Each number is 128 + 32 x the weight over its row's rms, rounded and kept within 0 to 255. Layers, rows and columns count from 0. Numbers have three digits each. The size before them is the row's rms in percent of the matrix's.

# layer 10 attention output (transposed), 384x384, rms 0.0312, rows 110-152, columns 64-127
072:140154136140143122140123134155082141110121132165169149100106142154102113154137084136162097125160135132123150076140103068157098056089163143143106120131110127068103187155121143099189126143175131
072:081109103091055134015124133053097190119157193106105129132108085119112129122153129160165104115113086178174138133118155161141135077114066109099148129130143106148145131087102087149073125187064070
076:140091136099088124128129184186119165108115160096120113123081110110165136086171176187134085139108095108158122108168144135143138135102108169116078124121148090133120122175136120165168131107191141
077:079098160037115073211118152080172109081098154172159169146117139127139173180182094214161146110146122100137148121088146117111100148112117115144110077092140098171138082159199116189093135135140078
075:074070108079078120098111200077151181068084146149090122073148095119091131132114174176107128099104125134113167102070131157101119100113200125156168134115123059147161138203155154148074195122132137
076:105185101156114072081157128187123141114103203132114127124042139183113105109147169079103075167123117116125142155179178159135112100183073078086079110110189150147171172118161113113129108151023175
071:115142111113109132129078112134181129148108089150173109128114146087116181137118063129111158147119131068169129127086116114121128129144163104124143158129107102112123135129166123108122126144142163
074:088126104119120141094170125176128119117173110052119159127133144162122127120116141107135090187087174107089094161088119124120183128156143113100087142164119162168173146124115134165147105160119154
070:125115139176084106133175089122134132092136086136120147098130126141103137145130124149110110165140171099129128072129113144131201111147158136162110186150144103114119192152080096135130087192189098
075:133117098145121120129131144099193149109152141187120097154132137115120111072104118110137143171150078147075199111083140151123169119149171128171133091083132099090125107129171118098174132097105138
076:179100185143134144201171038148108085154096148073148161117147136113148150151175116081089060109135134103150125140124117093173112133101145151092120127158120177122161126091137134116099124106048160
066:096096135143102162087163130124142167126058134149106077148139079095186167135173169150085142165178142062163150191138132151101152085134167111138068144162079100159092094151140120149150096076083102
081:127113148105169114119083083185142142127097109078151121171179177105135136123082122115108145136141139106125060131113151154148199136142100101124087101187077145145165065147111130090138098135098136
078:168167075124133130126128141123159145195119070119162104191092116108197184072107116140121138142151044130157132098157146189134151223153066113183085148122177125075104099129147094080128110153129109
073:127105160136083145139108120091063143130175117177072115140106090148087150144128076099184052123113179136125126112179134148130179129154119137185160174163121116092071161110120099136124065139054176
074:044107155127137165189118114127099144080126084155139113153128070135131119123103112064092124156044109137112136126075124088110140128173118126194147154122116147124076143034104153117131119120174171
075:152098203115135161118145028142149068174131136132138130159149155135171090119137157068059167141171120097142090116108092183114113115203155077090085124130071107086171130101102136087107144082068158
069:117099155172115152096128120126188107095192129123118142144121175162124132174111121118140143126114096119199145173152102119101135074132148138129141153170170129128094117140159170117141144073138162
118:123101172119158171186147159098119151134154127093112141120146113159088097123160128162117117159118092151134159132164150157103138138133162171198173097181157094101089169139146070172157127126109180
125:161130118171147095212173147161080144098143105161084105170129102101090114118140174139094119083093106139169172130167138163167180156149085062184159104158190118112159121075132113150094107138111116
127:113115142146116128159107097174158192097093052167130106116157123108153145087107147136119166100145123124140143129110109110171134156189171064125116102157144125184128084110085142187157151114111130
130:121177179096121121139090115152133117077092103102118144124140176073115138139095130093131117118105129109071110148189163148173160183165070190162128148094095144168013126114139138120136094125174185
129:160192109116152069131111151187128122119079131137100166119140157125107089116127157132124115117085097117113160149142154148100066179158138111143164044170111191145132119113132167129121139092120238
131:139119139154183122088133127098127134115101119139127108144096073138135068147140142166109170190145128113079140110108103101140139107139147147098122156134149098074124128158115135170113127196162160
130:101180108112091140165095156130054144096137080119114173106088144090137109140126179127104072126097116089094150135120094206151170167145164129116096119125114172126158159140123163108098119108117123
121:147102130131189126112136153095152183089121095088105155150144124153155205113115136151096095110114083129166115144135075108091167125099155171102148120097124217081176119110104120145090152164135132
130:164116133104135182079130144132079096114149125127155149123127129137132098175077143157134095149152097094080188095146125139121122149128179142119126153174106061131088161143084089088104122132090172
128:146136192144130117105088108147127156158144183129144089114149148180186200136165111112160091132143191110104157086155122139136146105102145104203163089198089190177145102155064109121166125121114061
130:051134111114099139060142112122046115146109078144138079079122141120140085122147108155068175139103147125150139159159083138157133130127202052159119129147093062126146161139142091151121109127109074
130:086179212170086116157072052193176139058121118145108111117203110071197139125244124048139150071123156140093119053066142145140151170144112133130127130155120114190111034101156105154165123139105173
135:079133134121131100118096095179129197101153184145043147140143093127152105167179095139165156111163125142185127126080135136131181081090143136104126144158125155130099069137173123186113135139130176
134:196130107195112121083076151101117094122106096113144125155086135158094074121132152117161151105136192112112134123181169078204079111110084184091145122131105135167177175133175122067088100195129139
127:161135140153125185115187085175164140122137143187054095083161113151124151166122080115098121158119141121196167115134101138159116099182193093099110121073176121152124153148109111172129132136156148
132:091147133111131157068151132139102126124241132124129087115129119126140177120153152105086155153060178119094107148123094139086141090143154122140153089118066148088153160150130075108120078159120132
123:130089148139116177166107133150145120189201172132119098113095113105180128169152118149110105116141088140105149086151104113168090046160099151103090180118107138143207166143144148101127146174070126
125:147154132121122169188098183162127149119134178142136156139128143120131154125143120140133137135127135142149170202176111154092148162142125203192139100120128129087155143102118085164085046160142124
140:106145183141167143109129127118099142039059094165162077159182110137145126173110123137128146147160118112149181114103099151098147062103148168160204131137165054185072135171179097172151088075098104
129:127104117181053123193147131162106134185156165147166103138089155216116183142167196153117169121130115074109144111149066150162101067079121126123139131140116165158178125098096105140137157154067096
133:192104117147119123114061132091131163102116112121141062154175147079117097095135117135171112187103155151140084153118135134144121158112094094184127147109167153127112070178113058120088089131170110
130:092122166158093099114121137120086182105125103137141159181129161116136086135099124126118131113112171103088175109166097078141128119119144166095154098203116142116105237156183100162103136105109129
125:123089105084132150116129135132182127124121142110106175117143177135084129113042114129151132152166116163175114144138120117140131114125159130146108108147136163105133113174132129145143060109087041
137:151070149156110103125103140114117085160137191151191113132123122073136078126160117140129176106117179167073145105147134107140176099119091089063110145102135121094160172134130136125144108046198087
131:128088141095204136164131152115070148107081103121087150100094101116118165154174128134091135076145100141141133097074132148098190116072146185126106094124180109153107166108169166125129116087158105
# layer 10 attention value, 384x384, rms 0.0378, rows 111-153, columns 64-127
081:122159133123225146151140164167123043088114158163154103107178148159113153168168100073082093183186173159142114113158129181094148143146131146092159107142091082129112115105069221149099135142133164
083:101150147145153142119184102042169069081166119210156142132176163161157097163161109170159109086159157175090161115147159137169127083106139059098169111132184147145152111106112102050123163132104097
084:110117205149155158103147147122085169112168149101143139074071158142118141083130125079111114130106086157136130104113161124213098108086203185183166194128130080077065165168110113086167151145095156
081:159176133093250158150152110139119099163148134131135170120127161138168138118149062097085145145110099146134159093167093140174131107141124088155090110129138144142062130133076139121190074114120095
082:143118114069110144107159113079085113105158131174155103128189141100148109098137116170144093074151142061137065128095134151154170162060130120137171136133118095103126068107157130118107122096097086
079:127157197151122131151133139110104143112172131130133144152133129127125088097116192160114166155155105141126200119169130076076150163138149075188119097124099182137143078102102119179151086057158080
083:157156087170106151137091109131138161115124123151166103149117153158123122131106097111090128105132071090170204056163106134128112135160092079107175073126107072117155106122113097104090130103125119
080:134114131113153099098075087155144154151109135101126206142155076174101160094100109146143175105118099202179172175096091161122082067088115147034135064156204146139148144140163205120066134091111151
079:185135172118125184124176158122094088128099108093090124123101169115182112143115117153078125130080134131140104113173113116127083171095073159173159152136102090123141145094090169170138130180145121
085:140103088100074062170118176134174118114171138089118090154133130115104111115174088117150108173157120095139139182129182092129080122181156173154119121135143134115055141115091120126152145145165152
077:073145090115191116111106100142114113146143181099161202074124163125097122119100143129152145097109129098102077073121143088194155110104129139131194097110093168105170094086131092132111121145142126
088:131135089135055140177115159176104160127184123136101134145112097106088106137114151103149144158079092175119166193104107113140098141180099167120151131134209184076135111081112143133083100130184186
083:130093148134137083117080150128152151145191197124086148115092116120123111146142152101067153079124199128118116165134092066115145137137137090121197147172059158138156120139140124153168098064178156
080:092130108101175154110173127134197080158079111075162144106109178116128171112103160098114149128141062167189147102098121153067102151094156118092170100130206074167170121135151165128184154135123117
082:177134120158179097117096130136103044170161138047189069079142165088087114154111098110125088107196124139145087085162114157119179124132105148069092139126196164154175162138152100167117102190103135
081:135169071109044125150115186100143175073127138120142117105136117128119115112096066084149120112093126093160089142137148094081156151090112175141189143178129163170123085157168144147110112167109118
078:088161113044134119120112158171142147195081098171103180085095103189132108087145137139141118141140154074110058032114093147120098224064177137155172128096120109193170176183150111139139106188112037
116:094178107115144077144099127177141138093093094122078135128143165171093118115176077167129117147108148141155073056115159112169180102102144106100149154120122045120120087140121078145123095112135111
121:094137162103133099152079087092093075155126160062110160105104184206115113133186119115137142121144097120159076182128153137174183125071089170121162125158150114092083092162127078223099101094137144
121:157144066119123153106128144110108129156121102128087131120151103120156126135182119136080103079134187134092125139124124127171115130100145122134153136144162139065159133084103163066143124176144138
122:135098135150128154116163071155190074133137143119092117119108058153154169087097127109099152146115114142166190078088100097077097153175128135183105080130100139044194148194176113098069117099154128
121:137139142148147131114126149129122140129148127150137124140155146179118193139108090165137128163189171090138097139168118102163117165109065157106108141096116149120073095105117095182124135111144084
124:149146151142107131118122106122055140149118113162148137116117146121093067138075132112161101122106057125175147110115130132088206118135074083152161169096080115121163116169187187148080070092150134
121:075104173086121096130059124142129140177124112129122171157089106173126123103090125165180164132151115161140073126148112146171110070088128095150131075114137153107102110164133060155148149143097129
113:193105142138118116128196151125084103213091061174065081175100044104158128133138106148185161110123107152135106153120142131127156157132124082114122091158136101167057152159125195086186117134125124
122:090162160091169139124183098135119076116159015114174115101126081118103114128129129099145104144136131170119101122060160095146133152137110123135137189104147097134119107098160072138167073055131114
121:102115051139211135122218117101103168127147090144159141137136119056131074132094116153127126098135151114079073188125130109106126180172098132118112166108129176133126156091079178110157171142116143
124:136089125153133167149178141155135141081090127112125093130092143144097153069188165127161088099104122080105108111123129144215073098086114174095126097101211155124101150111111098149141151156150088
120:151120028159189130165148120194092168140140159061072135124169140170136098140085096119067120162110091122131161118160108083103116111160094111103156070120214137067139140105133155105109143108136137
125:133137125118092152105164122139097071138138112104115095135130067122150174124102094119110112143087178185032106146223147145105066129193142113136164135188160127167108176200058144131100124172102105
126:133164173154178143125153075197175185098179122092137143142156139190107148110094140123089134128115165101126146082153093164167159157157125071189182140101148153090135135138171144187135171159188133
119:119074064114137084117087169107093211168076087136147139140071123106124086111114149147161103140140180117093124112067124085146138110167058110112108172136127139130126094166128123173104032126146168
119:120163155119175119138108139073107153182065114135140087134069076126123092088126134133156124121146130109143161119125138096175161077121127163095144177147122108145158183110169111108137050109114142
117:128146073089129119158137158064142136104137150139121128169162155139131096111095164128134164144156182095048101164135123175085132112114100098071109143085128071157075131151195132145133172107126067
119:084085128086187124168179108108125123153143107113076099118119133133156076151114114122137075097131122150160140116155194096198159125109143089109183196185109123096080173136132110093184090122119113
125:164081098135117122122120092111179195173151177081096120105080083174117137109130190115080099178127104109139114147113127132095149107130162121098118165115087140103096142135065110097087144083136161
121:117156153100156086126083139113110095130114163092087135146128154079149114125073134118124178100178097143098101164026124174085117184142112112099122092157111087121130104105107105079133136143147100
123:110075179119127175128108093163098073194164116132144183107122103115114128118132126125118095177147145141124112111143124108123074129107156117086139109123128101114139132172162131153116178094138118
121:129104123123164149104186141149156083108169078121089155057090111129111137105183148117140165103177135115141143114100073076128166160145131061135105092118140118108068102201146145078113087162109147
122:100058125102090164121141161116123135119107140106111083148109083129129122111097160126115105100116160096133181124137150141111132086105088160132109155144209135167117172092135091135147093102097181
130:084162217124125166144096116131160127102143165137088142125164161088106192159114115113112112136126108142152106165158138110087164154113103172138148134183123119147108079159148113074117157177124084
126:139131190156087129131144163079108071137100116124104113124088133116117129129060118148144118126092112137148107131136129128034139116169152119126184191101087090147051130125084147153188158062140147
122:121157173131015152099114111127146174149150097169171154169143103059120133130143120125146133110082135139119102116127118106182145128120142093116090130163109081122054098132162136183159119162074148
# layer 10 attention query, 384x384, rms 0.0366, rows 128-191, columns 64-127
072:160145145122086190170075128148074175124097113143206086093114121175112208113055174176159161192111139099181176144163132130123136074080135158161106109104089099122141125116119139173102113142120151
076:166148131182144113120149138097166102091140123157124116176180113125149160111123135132152132114158078106153099129154165076083102136224140105194121141158092134074122156119176120094130103161216193
096:137114108118077094057183120081100129137135128113070101180130153163116160082129090142177135165149106130128129110121165135097099149198141085189153156130119134049140175078203135135063130150073125
078:111159110150092081056166170126083159122083146099122151068152132147155138051097153049138155115151055109187129090125151147145128167185104139136146092160099182073061161124131114093153121154117132
089:135144109106128127098149085119128094126111172124119142159107137122063118106109066148133088118115166138136123152094142147103122063094102087122155135181127146143097161131201191172118116078126083
088:167132108103088121082192122094079136090093083123097144150091163116100137109081098124128108150083093180131095129061123165125098093098148083207128141112110159064125169083163160119109165084123110
112:152153085092109130068169133076133084101123110119135121159113144175071112099088165113134116161098162103160152139088111153100137064050122114142103121161111167106145142073179175160111131107141062
094:132141115160100079102090147118133185156131037072112128108129146206145179107157145088135118056133136129131136172092107149148083145151172145109141132095134083096184143121120081162086118196115144
073:167158168103146128081220098162171083060127118192168146158159118081182128144140140206112118169148136182140138051189158065124097173117107076126142141163165123134131127120148132159134119086130137
122:154134101099171152104186085080144092084139124162158161154094119115116109138122156159125122172132139121175157121125116116084160087056099084151112117190113128157117144130185166103140115123137066
090:166121120092140144119102132112100115142129102165199145119131080143143133143150106161155166071084108169118182095138088122106180080082114113183172144165090167189118130109131160109159130116153116
137:097133140106103108128054170119146174137133136076055100088134171130125125108093083029132131137143125105123125127122159150163068178158133157085119104078147097117145136124091122156086149124173156
100:097140096138208130122140148127072175057162153197095145124160114082123176090129129160097074211116121101101181121122118159138140125105103169220106162095171124214105170150092116143171144151126095
117:141101113116083168083150172060106084141135135112122214198139120143137174069148082125141151136160135120121140124076165141143127127071151087163180100125127099078148113102099163181139122167148168
110:086132137152150076159170140138131153118146136115142099124145158100151151108088099130077066153154125116132163164152127136117144198122082150133092173101176114176104140160112097125140150100133149
107:162105157127123177068176177174145164149137100125148083165140176079108080162148075111141107176089132124094124118202107096145146103136117132134096100147146114144094126145107145102114131133138113
115:088099139179119212100217087079150148092139150159096160115105152116123039114138141132127090123145157121142046157138192099178181115128114143097178138115156172135123070094119138124146165111197119
109:145117143094112108077167159203085135145121156116098132170178125126090172089151107148057141134136134175131120141119126082127097114125127092182138169122125113115127093142056135129153121099137156
117:192167124135101185132124152112161124069146178117105155108136131122084116175121139118110172087094167103108112091163110173078101109147111077066145146101128092152131110107115178099155109104117042
113:193138131175107169055110153087138102149092125092147150197169098131150106110180137144090104125178090080102137123116163083121120163066177141131137112105133120150117096134138082095115148087111101
108:114155110165090124123122147117143044088110165171139147186087152064085090104048132130157114105156096205146119156141112161053127136127129148135145096118151135145103147138153137142137112168175140
105:147123113088089093185181151078163178088132147076072123106111160137178152137146120142123113117166158119058206134133135108065107090147127035139094121090143151117170104144090158097056087182130118
110:082136202141116139058126112053112070166149166117142105123124139147095143109098120135091101170195154182130115169154088116097125131071163107144088177215131147127133150158094126158078109169133142
112:100148144124139143135155144111178132103086164086149111119134147186156110200181109166117143109085173087167161117115067106129122100117133086080058160179162133065124146072159104141140122156124095
117:133097122140187122070117142166125109099165113191129141161168135138082171100148085099108078159129089125132095138097164121091157085090110165129148139187089086106151161146177089141105104170098109
114:118197113162161081142134097112116110167116140113140126129125149113154131089143091086120084103107157131147142062109164122076110146174131159100158186160144113138157148107170131144131074135098091
111:115171100125147116100136113125126122109171161111069157145121120112159134163119149117117103171158093114134104137190074150142155136111115086147094122150100145199114125130091136151127137078158134
114:087155125126100125113105133113129144162108080111145184182133152156150136148171070135068137128098148076149175159116111145084107170153165161115135164130161140156194204106149142157123144112158159
109:109178110124077114171080089130156167153111113121100125156128166133150159091130128098163106131120164073151159063097144123116111111092111171026111107094152061085194123108162149107148144164067141
117:084051094100140178070139150086087075149151134133154133113081123122142020139126116191112103163143133171036166057107112132140129150110092123148135105082109138114050170108134078157104085097134113
109:165093109078161132137094125155103129154114144117141123082141126058133145109074175156078114104124141165123127087168152140125178101194130132175147122161112127132111143162143082077190117135077112
111:144174100112112120099088134132077105112100154146097203171135058106095140145135074085155172097160166104129132108103106162183142124110094068087135173099147116094141135148208107155148112175116091
110:190122117162227137144034115096141130040149160109073151121124172112098124192148074107142125112134137051077077142097122102161105129101092172122144129112081094083131108113142166119137108128107185
113:122126161078124075129129147166111101168145148124179101060059152072057141171175127130167154128146145095098083164122138142133079063108172120156102139124180149142135112103128181106162085078096069
117:129175091105089128084139137131107178139147086156084155134140169059136192080178081139108131103119166176092149129101125180129069084160143122223111189133117123089061162067128147099142150089103141
111:181106072119113148153078142087143140150092072103131121085145135122140158151069163103129159097090112143109093107098090119119111102062130149162177130125153138146122151133116089118117114174141129
115:188116109126151163092092115123071153188117090127164098085119150170125131125177123089081186095070120215132146172076111211096091105122167145151114132073168118145127140105155117111163193161178102
110:128108164148188104136172119098155156124094142165162141162116150130181151088115145174093021102142128132131174060108111116074143123133049143128069123145140196139136077110175134146122125069126080
106:117126147135121101158081086152128097112161081158122123137124087097153126161130112137096122115147140145098146090081157122133066154132127102156157063167132131221097171101119176151121123115148117
116:084193121140138162140163093176143178155098106104169139104152054134100146176149125117097121163138098099119127165092152094071114160153159172075142142144098173143074075109156209149138160099165168
107:132104120116126121140105132095100129172198121111086169139168127169132108162093134164131162162155075142133128138130153116172156112082115097148149132112122108147134101099118111201101132076082122
106:125072115146123144147125102127144149063159078164124139103163096146101086136092142183142175148170154106104170167149113048113145109131105154147151076119137089175107113150113129137146167100176144
106:107131165138111083144140112111168104184130083167163136103159097127160170121153112157170142159133159142119155211079129078083082087086120158148145127113071102181146165134130134111117135163166126
105:108079114109110055168134176145161124095175164173130111187141152100094064109135139141118037180107164133136138134093154154136126194103166086124087144156139107159097096121136100166104155139139154
109:108157146177120158129077110191080081162155149146103045132127083127092125083141171142092161171060175120120101144169130087117125129121123151119161159208124115182156110112149118108123119159074159
111:125115096115174134133109182126161155121142167155164088216159152130177119150120119155136164109090105096118103136069106183117100131150141156121118077101138064088148109118113112162155114108167120
106:174154185206078125126116141111136106112200147122128100101166199108152125145122168124142163131143139055133070110102104159112141102164120088145087133150062100070121109143079119156111151121151077
112:086157099127145123131134091110122111251103128114030073105165135104074093121153119089157099121137090165175151123134138151164075060111113177138087163131077097108129167112090153114181079157123121
109:086138147108087118148093091089210186118111143094234146183110159122132185146144117173146086088107186131126086172119116085140130112146093128136123151155089182122181162076096126146092091149177095
103:125167181102129154154089124117179154141103083119158156116128153190203167109180110143186082155118112213119093145181127184124114144105144123120068097175133118120083079212156091081121132141145157
110:113148107140171128072152203124067126126148142094087102111111107138190143144149125123155113128102062172081163150069146126137130101089139153150083124137153141108140125130156141155110133109162136
108:119101177116125156123071203142064146133180145111121112141156132127157112138162146087063152155108113120193124122098150199127137185175139125083128196060158120065125152143087143105126128118139132
108:158164128200117162117119109078131122102143138093131117162137092105117110123095126118162110115085132121143139107128176091133153134148136117138122086094073200054106116119124121118154157143144129
111:125147126140114128088194165145182145081155097130120046068106144104157086139173132192117084121120053098139100082113097165124113103101160127155165129108101120164159150136123107130103073084135140
109:096111143088166113067150104114151159111126120115098146148080135148144177086071118082223147180135103166145170083088131126147118138157090148137113121126160169129178116109122079127159130157095177
113:131141094120188111129145109104134167177125100107143095114163142131100133180117161110091183100064127132135080146106137183165114180090160070110156163145114163121133129109113066142139099141100166
114:182128128120174078130125122141112064106071155082168183159153146119094163147131130071094123131175075140248145181112050097152164110110096113174113152128104157115150067116137085124092132160115122
109:109095159166117095165116134143096160120139165107069086156119133115163094166174125145115057141122245144097118137120133095069111108084154067154169107130167065100083194128128134131108137167124163
107:128184154162110165200152133075184101166117172137135158082145098155126141171093119167132136131156142073100163092118086179125150131121153143148118092133120100176103135167144099123173111162140143
114:142128101150146170132102063129172130099151149112068116090180100118070170099069150102175128123113139152127212113109165142147118146124119147088099120116129140104082113190129105062124112068157114
107:144145115133162121131120105170123131135097105091105093125118180131097145154109167091093090133158146130120125121074131136157170178150154114141120137126078150125139199114146103148127207120143182
112:122158118062129139106141254123115129137119134133087167123125157123139107141124159089159105120146066080142139180106105090118141158149157074101110130158141101130117165108086119133089106125129217
107:153117158135169152175158204143141078123163089138171093099137069148112129204132118134127099093082086039064100136118125082074165055151068090129115162136148131086132106151126118077106102136097124
111:137191107114161152165101101177107126175162142091110078078118156066108147138176144098148082125112132135146193106125135129149153120142144117165141117154129135126140136194117134110145138104153141
# layer 10 attention key, 384x384, rms 0.0361, rows 128-191, columns 64-127
070:120124090136109139113138094133125115124141169122068154140129126096105138073111135071049095124126076113122108115106112074179148132123135129115141142117133077123111094158119121134168131101135105
071:115072121133103194166115139146132120083114163113143123082099119140119125106086158125077153115128167120094134083097140096120189124103111200132205165197154150114095097093168148118145136129137096
075:140191168091117108168130135162152127130132064075119111114107201134119181144092128176082110142137121107174139156099159174126071016119135116161080066081126163125169140141136098159155142130081056
081:239124164157132220071182084087136118123197117160118120134048055184100109126157059114110194135172108150093120154156113169111128147106175123105098124099109130141114122111162087123135107109120088
097:086176142158119133127122156069144054167128183090133095093087154144079132142157130209095104132146117097121140120108141138119126089156189164098082108146129129126153101158161102182082101147121125
094:133169176178130162143095112080132080119164172156143107123103130153094119115166161112156147102112091179150119187153137106160104091081127107102116087082132112130113062134147170118124099123119076
084:132103124163092191158137116104124126092117210156116150108126107161160133095124111128081143091155058149104130068154141131156138142128066176150084076154156107174135080142190121111135115082128115
116:123116112105143109111144126158132109057100113150082124118129132094194116150069127122171093127108116084138133092162144157131105141141122105139169150151156104094149136115077125098092139129145157
116:160180163158101154179078143154109113157166175120163094142111157147039124144134168152061174116157088162126101146121133162192153075098126164107116092131100127160141110113159160156173128094070119
083:103130146172151130163131122107129147182112171106140076143151178148114210082126105077053100077152125142087163114166088158147131106146111180139121169120116109176162145092098110158080092107166100
122:100106119133135079096138136177134130112105143157110164108172132097138093119144090160086116149096125071157135111138145111136117129167118117141146174162182125130143143151106113132132127164157169
092:051108128126123148111198180165074144114142153130067171132065107136070123090157126090158152173142133166114173164108121125093106100159107153128144146128131182110085161135136190136106113100078122
112:106164106127150118027175159140122141202105154155121119116121160109131162071070135107141102120147129188130208154136069160137099142167096160120082119073114134156101131141161092068130071141142112
106:118128119122103141171096132168097130122177111142113127120137188095153172173170163050185078174172047122104143169103136203131143095137104120119135132115131131126093129064209161178149143083078146
109:136167153144082161106098098126134161129141099117162094093167144191147095166129144177096097217126139187115118146119138123131104125146091118142172085145159123183132146132096060079131147097164134
110:186133129129151102131175187176166156109151132108098123097133110115144128113104085181121099136118147154158103146112132146119125126166116139160120126117131190117124075103102138129163100114140087
113:129123102144153092022148071090143106054119102141088179143097161107178142122127077079169101125210147119113153156133156154120148134143168188121139168103103186079142091135140147075115151068133145
111:060176122137152146094120156146151140143086174126103128148112151161117073145173123140169123121157109112153187103107141115109140141085118130120118107111130120116087168126187151145133150144117115
116:135200152172159129177085121179082122131123122133145165086122159146117132113141133122160125148128149086048151059096158153156069210076161147121128139131063129103131066117070123115124183103171108
111:157099103146102117155226146126181172062121131111107123094141128089099172136150131162136125109088111064102092155168123089073196110085117108077171148169160109155063069087146118144140174149123127
109:111129148085120119089124136118140119197137102138085184145122159150123162078046124064177150079132046191178111170175136090100187121122158087106119128110097148125131117159097178119146151098084155
107:111126145088081107142137183041174108119159133147154165060116133082070116056139151141119103083136137093138126122219171148123149144105144139119149129118118177114147158078122106129018126132139141
113:113135179170213139139156144169169158073148108165224150133111133148119200120158095139132143182166063149098144137103086098085153192076169084151118159161134100102104156165149126107099118144125142
113:128119173155155189076093155047113112200162120160108157096143070143161067100187112158118120133107118145137119120139074079127086183128183176092179147121088116151084167092164138110113172138061087
117:135093123097161181091156131169149095040178184121106119106090114123168107090197132107162139191176097117100152132126142171066199132115162080163095103103115152057146104079153133119171178157102080
116:167130123120125114090139121108130082118181144149145100096064081155068116128131125091117158129112132141113140166053115187115148089129099153111090144124170114145097144118141185144127116100124082
111:209140152067147106142107155121208141097099079061157160141147101144103159135104198140122154115086076140090152097166096124169199081124107123138114114126057111129148115138131095150128137073229082
117:119163109144125088191164143173158144127089162112070173151127120113096201154124092162055081094140140159158145110104079127187092123130149141170087117131105148115122125082123122144150126138146183
110:146101175088116116165134070127116147162104087140132059151131109112143146127099156151131108087114190121138122112074146144089155087137131134089180135126158084100096145073097157169113157195119193
123:108075111150134171080162137066118101095174038197140141142116092098113087134105096181113183090145138135095132118143169087103116079107123102130201112093116121189104132136113060112162140100109114
112:165168127160113167088156118115077140169087118055141152086099132138067098100084170064126172151142111149142111150191097122170103099150141150166042107176110116152098087096149096098182145087132087
112:113154159190137095088109092135114119109104164146169152157191120131090122116115147059114147065130123097156120110161141097172066203150178124131109139098124152053123103148196162186135109146136173
108:178153162137112142128142096118134119140079140142145113127168135066130126151200100071071089138120104137146151130073126101135149131150100116175124161161114118171160124078089167130130116108105170
116:137104119142105063173184122048130137148182135085181185102165160158114184158099098162111130137115130080099078142153182137079104125143132157148079092085151098165161145138093123176110066118176136
111:130157105089086107152117102129092132161137150155110131125184183108097127192176155087149095184110131167161120083111109178125158080083060103157133151171122107091049255115111179155087092156080102
111:097114118185098112175127106115098181100124101074173117058091120130156149147069124103135131121179111130107177163144148139137065162146110103086083184158079194112118121118143106132124143137129084
116:070151125158176133159170174168084214117112127143088139064117126168146133204138136100169123198110112156160150098134145137114165090155135129160150151151113116093116200107151102107067145189155072
110:137134104080163156110127049085109172115097154194156165146122165128162168106090106125102073101119077203135162117117076132154176154120097129115120131133174197090132102113197170165122126125096136
110:123131153162113156156112104126075121116139129098139159151120151136029164136102058192097126172142174121140126122116101128171108122134062120201216129103109151174182128150128144167131067087162132
114:162127064121161134152145153090129135115103071177105096079137067160137121094103094159138096176171127106128110100078132091148165129091188226075181117119157103154126149101095148126154074125131151
111:074154082094074113189185128171192197130180130120123123117135135091133108133076095117121161095173122134090150135195142184180155099080138080120098119099132142181135118092138158149134130067052174
112:166058123093107172103119129094141157108122087168091113087168140113123147104105122214134126116090154097159104154176088160135152091180165142141153138155094072148096134175132085114162162170163157
109:072121167106128195173185157191115169131120131123099173169168117106129138101094113089140086076124132182133122151072107118063141142124032128106070138098108143151170154097133137155144196131063106
107:158139168078101170061093123122140086139170133153146109170127125145116107071066079147123097123115114104069097119190143129160073186071201137077129157101093078130106163066132081114141106158144101
113:102111101118111092180109128124086146128102144105115116085157116049134153139146183128104157145089166126187150184099183121131155091113165118104193109145157141086148149201074111118153116094091098
110:104133137171151121094117157118129093124145126171045142203167095160121165185111097230116119147091192046126144096139176089109142183075172120134112099147127107141131126147145132191101095148091095
114:175116143110120165125080153105104105157114087141163089179157126055180129138141156131094110104066105068142115092140156063094173104119151116125128212183129091106147080168095093150150111203181145
109:183154131115099126149187157080130113216081130109047087088120132097185111106116146063142128153154130135145117130151151151140074119090125108098126146155089131155166148120135163109192095173059074
111:090096141144147148178153071136167144156145167159108179161145154137157107079105087157097123084093160150170157092088117077077140139099052132137126132200166150137098193115167167158112098203118104
106:114082150116128113125072170178121180126152143171134104141096095212130152102103108186168118110104120131166144073161097113106200113108113209123145135130172080119102150119114111100120155132148145
111:110132187155141111114128131137106168110141102139077110130199087097116105119154133054130134110058117149163138087134102143125129148178173130148183150195181143111193135148157122125111136113134104
107:145174120143126098079184137113097149076099106153076106153129170132125126202135135099141114121147149104129153108056164154187115175163142098069118129117110130078178173127110097091079134136122164
111:144204090196105115102092176126135102150169131129161092070102065106046125133060114089155155180155168139156169140096170094141138092127106130123096081145114116122047106099147186165151153155093121
110:130175170114157192145146121147163113159098054159101123108103152147122132098111141139072070131103126179117114152142093136120116131172174150103119134062099144147120128132103076095134123183140094
109:088130085101108093117131114091146116132134098135121189124132122107093100135119137177118099115077150156160114139138157151173126097113120092151140119208128096122157199092154084101210111112113182
115:121138120129166089190113105122158130110107187098113109136153174137153164158165159133090145105080129098176113130106156154133093155147105041177172181177110128135127147124113068157067130158067177
112:148178172128178200149080117106142083089107141071081133114068162093169087143110163177061097102108064145165151032135103140127125100131160128157153148136140093149200110132134115127088158077204105
108:197120213099101143112137108128144223119147158153109137127126120133133134174160144138060121096091169143169135161135109078108202123107127146143110159177130092156133140206120149168176122140084113
113:109102182173079175139128088101141115169147077108138117161127161149116056114187137131157155085140118125146139153168134094071151149111143135097150108098116065167178111196111146101133169159121149
116:162154124126152140090138095159155145120143166159176069144168134127098128105065107124187174130101118122197097137054140128064099158105158127177137147167124122117106139183160119112136186119134156
108:137197111115153122115170085139146141146059160109162097098136191145129112093134107098123079116137150121185160130095152143107130132127127130157127104150111089100110193170110172139117113100104166
113:138141158100114156112124154155160126112110084111175118167140120126074100127176131115101141069122129153106121121140104108170102152158155140200129171166113215083150174136129087148119196052130168
106:169140134084165169165086141129117044117164128171136144083153118112100149107186067142112135103122124049175123137126147104109140096126135146141126119075115145135147090189207136065135144166082165
111:143183140155139114081098169113136133106106106062100085166059165106093074146064172130114145117148125077162157132183064140126161155137137079119098112122177094139091132078161155100151158113181117